config.yaml
num_hidden_layers: 22
hidden_size: 256
num_attention_heads: 4
num_key_value_heads: 2
head_dim: 64
intermediate_size: 512
vocab_size: 1832
hidden_act: "swiglu"
norm: "rmsnorm"
norm_place: "pre"
norm_eps: 1e-06
positions: "rope"
rope_theta: 4640.0
rope_fraction: 1.0
qk_norm: false
attn_scale: 0.125
bias: "qkv"
tie_word_embeddings: true
parallel_block: false
init: "trunc"
init_std_qkv: 0.0226
init_std_o: 0.0226
init_std_up: 0.0226
init_std_down: 0.016
optimizer: "muon_variant"
learning_rate: 0.00594
lr_mult_o: 4.0
beta1: 0.93
lr_head: 0.00537
max_grad_norm: 1.0
warmup_steps: 200
schedule: "cos"
final_lr_fraction: 0.0
batch_tokens: 32768
max_seq_len: 512
doc_mask: true
train_tokens: 359400000
max_steps: 10969
dataset: "wikipedia_en"
Each number is 500 + 50 x the weight over its row's rms, rounded and kept within 0 to 999. Layers, rows and columns count from 0. Numbers have three digits each. The size before them is the row's rms in percent of the matrix's.

# layer 7 MLP down (transposed), 512x256, rms 0.0779, rows 195-209, columns 192-255
104:521554433454502523529550581522531460538418607527608475469521596483447518505495561490443534551472547563421539530485440487483474459510524457478546576461470570499466457445388544461512500482578517
100:541599472515481516545562457574429459451450471553520477544550470438553492441550472536489479540454432521420529480508557542440439392540456367478454473521560475494440491443433466479508440521506453
097:506508499443477538624536614529553508477534436547449532435471480532490464440550501531454453498555437554509474500487545541385461517454558547538396533523479426468527556436375514498567470437539526
098:473506472544429497540503433458551479543550520487537495612480470533483460478506430491423475506494479525501504531510563468567444494508453483529537507531516487544415511500489474540523496551432545
105:494617494475516448518471435512541480446512391573556551444456551496588539497573607497473544502441510612444576514517525494527535512463515378464500488531483376477492546518522439570486435423456556
105:542550460523497537495432607581399525519476565487508441434488538512555534518543472483441459502531475474544560447591601542513449462510435500476517455476493507470497501541444540493510530537516471
103:481500543504507489483497494349527494548480524477609482548511520515454441525461542490413551542508577449528562529540603354606527536533400447526477541495546490536447431493417566461447436469575514
092:527462481492536445516501479429507448533596495505549607510574487442493467517537587436540473521518528498528589470431537542475539517485473401623389521483456564548500417499625586490591508502552515
104:507523570513475498448445497544413464384520439455447447539550475557445407512539547588476511469446536540519543460499492534437502581662433581469415421466433428568474460413532487533491417479374513
106:606454443494532477453585485446580486434594439562498508427525534483431518513560496552553631519433545467507522544511477500467532474552457452543489545485400540518485399552488445533423427516493433
101:414562385538459631529471478486467557545476615522492593560486465465467506518588654510425542490477513457512513516517533527491448545557572549513530538437507560458475499510512447494535440535471501
100:387417494469475411410479519488538443539537458516520583488511423435476540439538537478512533420558501452608476457470492515550442430427567506430535511536496464478456481433560458436440555459491566
096:534483459481501470379553461425590570522510430563482465548522568469449460532614522510502443430461538580511543481485406428523547390390497485588493565581482497473495485514476514573402468452556448
098:525479362550526552447514540511518586518462623420488575487526360441496508471429438478493509430485550430498498563475538589510388444523438582424519450455530530516436559474535514401454537540521489
101:543460499476506527591546530496459483525500503521466493449513468573536521537391392476506539461585531408554590630478465482518523565465555470529515538462505590548487557430529502452575400555480530
# layer 7 MLP gate, 512x256, rms 0.109, rows 196-209, columns 192-255
095:547576436508401531460552463562568547456496525453505513527471381507492494496489416561563476446448430550487507453493499540539456501508530509466528498485547519491465513576539434561430423497548490
097:485549504543584531570503607420549471488565468459456546436520454517521561486455507488530479510508522574518530553549567519507551426482506523482464530529541546539588514396482485516532523490449447
098:475522460464475541478495525505524455564450518486531440510439476571459553471505541536454511547488514618609619583463586546523481480536479490518577450492482483558499586521501491565498512486565558
104:460484490473540449506533483521500475541509573496384458468540467428571471532515365593567511414556524449498462497410577526503485489434528577460506510541447541591519519610496515528504580520449496
104:544423460536536469552504503502453528484536547515422460495395544492470464508461444573361480554507464551539517561483473559426496501374581512458496431463546447485581514458505578440376562483489461
101:500537574516557473528548632566443488443444542443558551482572436580489552468555438391425563463450585413483471513411521486528501513480518411542520490420471563481559494526549473457507467436537490
099:498500485536440479445558430504475440389560444397433530524511530480415522469488629545482568560493553473578483562516461509477620469491430455614496503525527467536420529546484521490437409461511509
102:464549526411452554528510483462472584485486595501437462473519587499496517489434481489468394556480531541470485542496500496494513470477483487453562504452476477398609488441510494429485506455422467
101:526425522580494406455480483536413495456513458500455526511408494483579425411553610466459550520446488380490476492484502471548492557579469496509566580531489509478397497593544439515553471546554486
102:466522548503546537514478602450582526479436468349450551546434542488396564519486586423498484544564487579514487513537524463568470510407426526443491511557530420437448399448428552498415572527469526
097:478552535407482646487440518466489501476405467428519461622563480540491519480546504431373539545580404529561487533454544519640456430496435542480517536538546448508494444488480483484527440472544442
092:518493570426466429501491576514544432525526563503468553455537522500547504592558569596462468524477589433496523568503398408526503538489534513536524464437496523493519511528469434551517439468509509
103:458623505495510578514465467400519554562434477493554544475469560504503588536518553578481518503589459531557509476512433422523462425454441525506576488425461491492432526502501530584471536456500475
104:468573444441418542505511481492413501430500533477499494446510524553476469512404509384488473488480510541441438618468560508580517594455399595488528432484460521490468527452494463590450437482565542
# layer 7 MLP up, 512x256, rms 0.114, rows 196-209, columns 192-255
099:539364527486453481482484530462531461491529459589514492528473502498518561598497488532517550528551426448647387471607353424408602551464496516488488628526553556539464598471438474481513486493478579
091:401514388521499515476508497463529488474502469518562573549517568475485544433430505487480567606597492503501419522461514554488481452516453501535458420390527492496574482521583458490483487515411504
100:514509410478476534599528482483493527531504614500485493502476557493450532540421509451529603576515468486503529400489535423457574478486493439359581471434588573463477602538443518463600539467539511
104:379542488550468419412508450409489482534538572537437549522471450486479462522409484541468559590524555537511559491498519488533389491538495416502458442524487519527473552461511465441455548474504552
105:507460490546545459539521522512496562550516510560504494489451560585547515538535440579422465546588457459526497548461496484600465472487508445517441459460434450492586521433525530477469580542558535
098:543456490534462412539609424461643469504589511404417495450432494545468544548562430557473501439519540518580405555497506420543500478438589526560469463514469551555573512537445484420534487495412454
095:498500537510474520513474567546510497544479470572494472528529480570498592543551498548496541557368530503512504500596486441469465551511467474434527535448546566487491497534508511553476504362447454
104:524489472555548462514504554538641491450492489524482493600524421410498513552498525474472596520465597444502470520513502526460438488527675544591510547483464430498466498488529520504529478560493418
103:486472399547522506500453508558456514528537548439496515496454504491444561464457546487493611493465463424528420553604446534556507526507431521515419525615481509444493488491470437567499509491591499
100:494555543528528411510502437508464431511506484544494507477555472545454442504468498547483497586435446539523455524454467464527425556545474578465539575530428619553549465451595477483461514462488522
101:463476566467528457486511619465493452584520537516510488483607454569511475465513479476496535528435519489532354490406503473610481359564453554515570551552512484508513528495508485531483455534487505
095:472427560457481398567513421449457450467453495520462568479531469503489541426537500451434475525505593502600527439457441474512491475396497485539460505580467528622478529465483445550520488535513440
099:515503498513457445468557465528480479624510584566503558504512526555459485515521435551492518522507468561539446501516600545559543478526580434455474464535496514556538491458518452477488597537423456
103:555567502553449498443528562448486537483430447459483382546611502444481424519555559491524488549560505466522498533547562592462441581421511516496512488446539411468501415485545564463466508480463544